{
  "n_layer": 15,
  "d_model": 128,
  "n_head": 2,
  "n_kv_head": 2,
  "head_dim": 64,
  "d_mlp": 256,
  "vocab_size": 4311,
  "activation": "tanh_gelu",
  "norm": "layernorm",
  "norm_place": "pre",
  "norm_eps": 1e-05,
  "positions": "learned",
  "qk_norm": false,
  "attn_scale": 0.125,
  "bias": "all",
  "tie_embeddings": true,
  "parallel_block": false,
  "init": "normal",
  "init_std_qkv": 0.0742,
  "init_std_o": 0.0136,
  "init_std_up": 0.0742,
  "init_std_down": 0.0136,
  "optimizer": "soap_variant",
  "lr": 0.00714,
  "lr_mult_qkv": 0.4,
  "beta1": 0.95,
  "beta2": 0.95,
  "lr_head": 0.0135,
  "grad_clip": 0.5,
  "warmup_steps": 200,
  "schedule": "wsd",
  "decay_fraction": 1.0,
  "decay_shape": "sqrt",
  "final_lr_fraction": 0.0,
  "batch_tokens": 32768,
  "seq_len": 256,
  "doc_mask": true,
  "train_tokens": 85030000,
  "steps": 2595,
  "dataset": "wikipedia_en"
}
Each number is 128 + 32 x the weight over its row's rms, rounded and kept within 0 to 255. Layers, rows and columns count from 0. Numbers have three digits each. The size before them is the row's rms in percent of the matrix's.

# layer 11 MLP up, 256x128, rms 0.134, rows 42-67, columns 0-127
100:112117144161103099115104096120112181111101158101112117150117138122145143121076131131124095070111078109058119091114128204189049107138101111134178140128188151104142089182089189122111132069131135125104126131191130151185147086106124137155137151158134156130117100114091111132092095126109134134188119112157153065037142132082157142187133135062151110095160130059178097140154123134102154161152
105:200160098128105118107154160102185118100141114103099202141136125128106099098144173145091151091117142130130100134093082144149208107187146078151120186125174149093120117147130160080037202167120173106106110064127097109068148124131111141165073122093176156094168136086131165185164134129119071154148037120142109103126101133128116126126177156103162127109104124121126138144112127135116133124168
113:108117153125097168133120097107170107103153113157146150081072124050148134193131195128150106132132116075091114083166119182093181128193155107192151044146149156096175134139095158127165137154164121077145159106106124190110137082170124202200134153168115101129153124086116126138147090187103089140116140126118146100104134081106158106156095111138173147127128150143159138162119129110139163161077
095:140118119166091009106173129141147120112109135153115163093103144081151148102115094091120100117141139104125150094163103120112099119126128115099097116079157183082120171129115111142159077131144036167083148110198136098164072116133130117081168162104148138120131186196152142213142117104174098134097141176120121139106110164074106101119194142176137152116143145201119140126114087121121155120129
095:157096081123124126122144134106110114126150093121124109166133159103139141142161192166160076117115113075101119115120182159141149126107218141166123115165188150091055097169098176193124121080145093094141193078087146126128089039126132113106072090103107132168152126088147116181161113130107140122127168162131117066154137145122107181143099120140137144071104146056088178126118133143105112094159
092:078095093126119070152094133120144075102131099093125129158175088123162121149114124127127140079081125136137128138133134095131137075125118126069151157122120124144085108111131090154077113170174142115106138097113080066180073139101180100177144114131056105139170162143111064091118097126173131119072149078197156178202143158127109109156124152107069150121145150151166177112144089140151034123140
097:120113116103126197123114108113174099101132124119093106120101107159113123107156147152148177166061086193117121037146142143176114121164142115144163126176190091133139182124115128109119121175127116163146195146114135118113094093098182108103196125161138123097174108129134087071056183133178150176125153114121156131173131149059115108149178140140057144113093097138104152165138068099141094142123
095:118123154092147153110134155119066136109143127165094184086090169139170102161088090148109172062180136067113101153107067154100139158208125115089103103157188093146157067058122144137142156125146163165133161150163104184099161081063088113124116129108121115102079157088151156112112096154112157107141140125083085128135154113128163168132109147094164109097128124121146126106150157188115198177118
108:157089159150109161154135119077101096122144146088102063148113157047109089127144150071132118124155146143179092093115095153209151116135145139165104161090149146102076124135133174156163160085122122077045129139114167132145131122135098024130142076144151124146112135104082122147116121114136141187157110176103078130119164108169123160151172149157137205115083132156150127093105125138086168171167
100:155149120113099226100117128156136115133142194080124132116149161096190120118119159109178116123125093079037114120170089105084145096146137143123107128114139108086101094123103134133132153135128180074129112164091092092086125154193163129143140142151083113148077113127084079139109121156155074177067166145145139138139092048114110092137109153186125167166121155114179141107127124202118165172116
105:166150182132102149124123146087164140083139105062141172127161145182156144134149115162122139093116116178114057109105170078167118131149100102133197119145119163096142084124134100123145193150154029125067142067081105115105129086147166149137128081159108139126154182166112143120115121098089194146108116101112110204098173119150063086097088149113151131153125075137106094147114111104129144170114
101:147138139116121090077095115117108079158160143117134146116137104097141072142152192025182099148092115125122132108162159151148100117121122082098146091098127145124108112105057082206136191118129077093097167121148136158118067172114135144150190157183137094098080133066182098105133136135073120138131107146124128122183154083092183086134120071131103135114121148097122125119080125146103192117123
091:119088107040106081160100152131142139095158134105180197080108156069169128128129096135123171077126088101127162073138125076124140170146153115093189156129181141158114089120087120121135126170125163103064175145097136126113112100169130102128096141121146159102112167130064141114119112127124193159123080114089176143140195156183115104101075096058086141154147092103102169131152087131147152141146
103:178185095144149109187177103174137153079128114172084162148169172118145126154151103116151090083123130053137110067075118134172184088129115108100195107088130130089164092110115137122120100071158176120054130146129091111132110191062086066125142149094060155089125156145097102148132143171101152129125160159145117133076159153137145127136105155096160143190131114151109153139106112155104159136125
095:129171154176161114114180153143150100069163075088137131119095137117132094128207133079164172115113144167150132117131193076133097084091147117107145137084162200111163129120136120099127155121136138117133158156160123031135131076210162139166161124067094153120096089104145100120133112139112096104136121100111102177180126110150156188139127119131160117163171077143110154147151083186090151134181
094:154150108139125118113116080115147208151147116087164176152139141139102105134192161119124089129120114100160159098155118118115137115155157062140122138116176119100170111120091129091093124171153069122088112173109168106108128104146096139080140164146205176129076101206104131101149117147092123062125082100129150172097149069080114133132124185134120151106074115098170103152143099206135143049161
098:155162091108145109140149093117149104118076178125152099158088143179121075102146095120061135103153124128125109123190129149135160139108133124221133157131111114138052171167160130155148114123164075075063152122094144140175144122126131118097123095182090181132109165154070097164110067126114169164191084121092098146088074178155153111129151158105140100145143155122138144165126092157095186170168
095:130132129150048131151089143123107094127103180115106129127095140095072144143126198162092171121162063163084153181143124117201137083123124103117108103161105133148130096131084129184084139105148135152123197135106119149126176106148100161148141156193066122100158080088116150106142115119140127134089137182110118144180153191083124128177105135168160148194148132102124177136108092109071161081181
099:154095145096110173130134140111125087107125162078146173148075091164138117173106195166109202121229142128114136069145110078137159193149125153137150172146051130142156122158128093123080179077122063111088120134071179118119130156132176127154106121144107160110153138133118128082151117141085120142127121109137097118117141134100094088090112199122138142145177129093172161199126137189142129152138
104:142167139082135106157107168159105112167131134173172131112109156170127154159123077162123112144109126188132127127107142185136121095150149101090144187147100110118142117146141104150136066145144069117129177054089210142153088139140099153165091110175117140100131176148154009170131153200094121133143119148099133166078132135153119076147152146106161156158119107080172141184112125181109101106105
113:133086089144164178087157128189060130111089119152139140188183141166140127114150172078144149111080131061120147097129123153195109073112169105129109168106126170093111143110137134111067127089155087112094137131117131101113149092105131088172145110153130122101121153099085127163104092117157167186220133123105132130119102093170198139085056127101130167144121103095078151169134073156108135162130
110:119163133080169106193124160119080145082169148188128136105162144165110151169119174071149136066155152118072087116142129101112117097116072143110124062107116091121143113122122162122105137134141188071141085155094085175107145117137096176158151155093116189106109159114121135144149143130141149113160153176170118142112159082070142131115139126070171116162157067121195185145119088110129212097133
101:199154154182161149098205150092074120150147102147116133083135098104112128125087154142212180115104100135160109161068074146144145064154144172148135160065118106162075099172112120121117189103181161118095155089107157121080165088127180105122120085117144181138140159165128142070127100109120132099163171170103170159157152117113071109082152144112151101133110145142107152153119091131129146162138
091:139107155158073173151107175159137132113147118152154134134081110083095102202154110081158126090133121092074195123125220089162166138147111156154156102141097150093184153118179136127143154124083155081039144123148092134088161134133144136094127166134101179086132135076163129105106140164098139184130093167160098117167134185112117158178115172140162149082128135119109146153196098127115127125081
094:223089107136109177120131105102105111130132120168159140129112148228098089143187145107163172110178143166131133101106138145058067148097179120103117118091114135101120123074059086155115159159136116118138120079092147105116108113174168144108168160151077132114157186066134088133112130123159089108144147136082144131104104166164156175184103132088171120155142158131153180129167149132080130151090
096:128071190136137119052104060153154077130173133126125138137072146156126142155051147105144159101059164164179184104162095153155151133183141122088122087097132170089090121090120186143117137138122070123096145151084177147150161112134152112180078169151103118120165140105081150114137134080081064142081130134123144080086130159137093146126117183118117154090143158108122135162082100145109092119127
# layer 11 MLP down (transposed), 256x128, rms 0.12, rows 42-66, columns 0-127
098:068112105102113109090151181141161136096148160133117109136082108177169168146113190150110135084134104139142148141133139182085092114148171112105145065180110094147169124154106125028122153074155090138131148174182157134112181130200117127156139130125129088127153161133048151145128073149155104084187125174078184143122152167130114157173150120083098116108179138123146125157103144122143094110079
100:117187119137115147096124123138160090117169172129165124065131173131111141122137108130156113146078154086118119129117135168106131097099168068180107088148104079191140138169156095129142080165087138077135075134178080115134153084122121078220173078118131114120137100101079108082165088151129146091139130165138167147145165110108181191075094144148106159094154147145151112168180082083159124146161
112:118161119137071142164142182134114094114139104204108125207102184115123157102071062130127169207119138155064164124125087172107171119151190106094121098066120132142129132082124089140091109099111106125149098116169082107173137074150160143135144177108137199105180131146090173149165147174131080107169111108123169131109067116090104120147134099157109094143126141113113131147155127159124135064120
102:147103178153107127146141119061137148110161116094121088127118134147088093117195176113143114145099151160081158153112092125185136101116114134110082085113130087154176114169214159160119138134091155081128127168139126096102149110126132149110148119143135172087113132149084105111072115102160133120155088090104127054142109110178127091052086080115000141123165104115168170083123132142106153131124
100:139109044123130107118142145132135109137120187114149174128163176137151141138124111086189159139080144106106131117093091187123070092148136105144105149133081140172164128160071097117111139128110149102157058123157148118180238155141131080098132143073168150130154148169105076136099115152115039143073142114142114135098127158107098105175090084091085140153163105208138151140148128141144140146138
084:117185105165095136210151113115133084156152200083177085133047129081133092124106141093135132104069128118148155149076097177146122111078083142094146104148114104127159085104171149150106147132108084123134117139168139135088135137087071143142104109161112095123138125129129082108057166100126103179110115090130154065127043169191143115165122085110146133093102145131114147122180152153153133175162
102:125123182149104092137139102173094142070175166148148152159153075111158156170170102124161144122128121150131145104113133195119130124227139113081096145164105137132127122128135134123168179083132162154135163131110121126132173133117075189152087093111057067192056083141073125097169126132150131138131165122124148180100102140127074086078134100104068079107092142074098116110123148103141127081141
090:173104076123101135148139157161129165122164147109108112147157115039122080177125083083120089126139163117154078138081073124096113066111138038107162144130160133135171116109160109154138135124098109100114209072179111125076057173169145125119079132118132088108144148128128122126110142149195138158074118092119168105090152131090150086083134123101124162101119136193129101155124078168090100128125
105:138077080155088125168140059161128101161135173137179118104108197164152193132082152103190065097135113094098073103115122149123097135162185136108140109147120118106146158103129110175116178115166140128091116111114103091101142135161063102104127170136113157142121111195166072083046130068172088157109160147169120118129122099138168105077102127103105086099147093111109141117121168148134111180105
114:117144091142145155147086092170119121081127083119118135135104127190119059120151139114065115112182138146125151078117135121125136151177171175118140151151119091082154163140137143114133128129124161108085066083133163125105123178109115137123148124114131170207140075097164106174116109157049110101079110106084082159155144160145171054106147113182150149200165133102133102069060097104088151153150
103:156140170113149161098133119144127121171085129081134090148099120112076151073083123134137067155120111136103128137165154122098118206064134171157104153119095134136121114146112111140121145141129078133121105080128114134085045110041161140107066126101080211143126120080170151151074135114101071073112149156136135147098142097153144160162121103162197140101160127185112078161115134152142171088169
102:075131103112147132154092144187142139088102172137191064115159169143061097145167142087125101147139164175160162159149139131096133125147148160119124100115106089051154140157090146152100110089116136107183128154178140165151091147104130207116179118160171107175153138091125108123099157122125138124157127136123188169119114166156122065100118080117108142184152109186066155145094181195132122107089
091:133151186057166168147100162135096061170130088104164086119158139115055117118167130164126157116125169109127116153132175097133164200084167132133089196146093150104137142152119127153159183187173162102171157150137118113139092136108116057081131120116135137084122112181206161141089104123109173124082143127102155084121101152125168172172141103160140116105141112148132112133097140102082170186100
113:074159166150162117150162094126157139149115140105177144108144149113155110143141162183107092168093152138096134091117080088189102109176169145019097043142145136133165103129133124169162177107076128122066153163144133080115162078122106114115075104076119090097116170118084156125136112165156148165110118140142121088092108106127150114138124089170144112184139163136167069162104101163148140065144
090:171102140171101123094111146123108157108122134152097081128106168138109164173130142173111060148119138116109121086123081100128157094026072125179100149139149130177096112130095122162094162143142146131143165121202121099155093136103143156103076129134164109092177095120143124132164100119154131082120063029158147093147152189076129112127117178109078121142142140175131153116215122120122142076119
102:136099130095070168133164168152148077151114111149123107133191109152149126155115142123171148102161075117143099113087074147166159134075122143134121095142090103117139132165197121163185151120077147110128181125180028094164082150120138140169116111145078117114081143107111088118115183157154096144140122117102135112116079104187222116126132089163137157163124183153133145132074146146108124187084
102:093168081105109157161200116105144139197141166178193123137148109161128177106132109154126142084156126112103117091160146149133081137065111197175174111107130124163109198099147090146116164136122131158170151113204133069098155155155053127105108111116110128113126087121166051119109131128109153159140165134110170127135135121106193141089098176161144128105163143143070113130137143101155152133202
098:132147132192135131125114127076101165181133109182120104106168108102165107117065101103188139174110168141161143106137108138133140125152132164143125150152143128157114101133133106208191143136133144121143089119138157096167119158121198126112132117161103178167110174143068153131151134041143135122102045137105094136155078160160108149126150141059068136125120125163109096182151058142170116050110
092:079137097168145098094130169068140150092187137191156090186154052130121097102066172137152124133169128117134111117134120098148129129152179110135129116122077103148199109124132083136150112121143148126093119086155142155142174149071142152221118120177148229075090134065116136117132126145127148106096168140131124135153159143087129116077128169096113161093125181116105052141153136120134135097117
104:112176114177130123106107095074097126103047163126165115110144110089079155128128150189156166065129165139173071144132157116136100183133128119128063142169175085128177131134135127121158137095121142102158133137085087115043115133132207160111077116185138169141115107123163116133106107147132148084162187159127124100108126120116090150111155107135165082164193129107154153132045080091119141110155
118:152081127135090136065119153101167191108120141115120134170147116138174119139149112093130125124097127092116122031155129153142074118162116139166166105134102166156127129138181144107119189070175155155126178118170106090091157172120168074087134094153170130153163106104148133130163131094139119131164122053118132142082145083092133101168118103077111148122150108168160197162062134166116121195192
104:113104150194107125138091173171086162123089136115107123134184090149155130130142130111132135155134134155151154101115088180105141152137142155093088155178161124153135185191129108115140146125183154141180172069063112080146119092124118133115048136134103124160120139228126192155169106130151118121156153148113115124136090129209071115096156126113073150135088155135174119137144151070177169179145
084:168187114126101130136111110109128127091121137172154167133095179127139096135138133094144147095084097156139145091142091120169092105070108060110141116141128144145169139113113161136096099159124151143125163147173095143132103177156111178089120113134094153118133126123125098150156157182132102118040157159139102185144125156086117129009098115107023082126183181117177133120192103097129160134111
089:108164105038123141102152099129137156141211148144087066113093129132115112128111072105075127151118135099125121107147156159133194107082134122174155118136093089130153126153119162139173196157131193141147062152162126156104092091148159133161147169146134170140145173181144128174127158156129117094098142117153114155102121134119121131208104087136194126064164136140151100109213094092174151115103
088:098121164172093130158209156132158084127109143085153147158156106171129146158125128113126180073120081151121141101155128098094089155098192124152119129139191148127111133113158146055108117080076100138118139114153192138102099173155117145101103086124162090145144115133130118110085155148131128122123081062160162086179117128187174083157158074122178071096192154080096130171115101187124098126121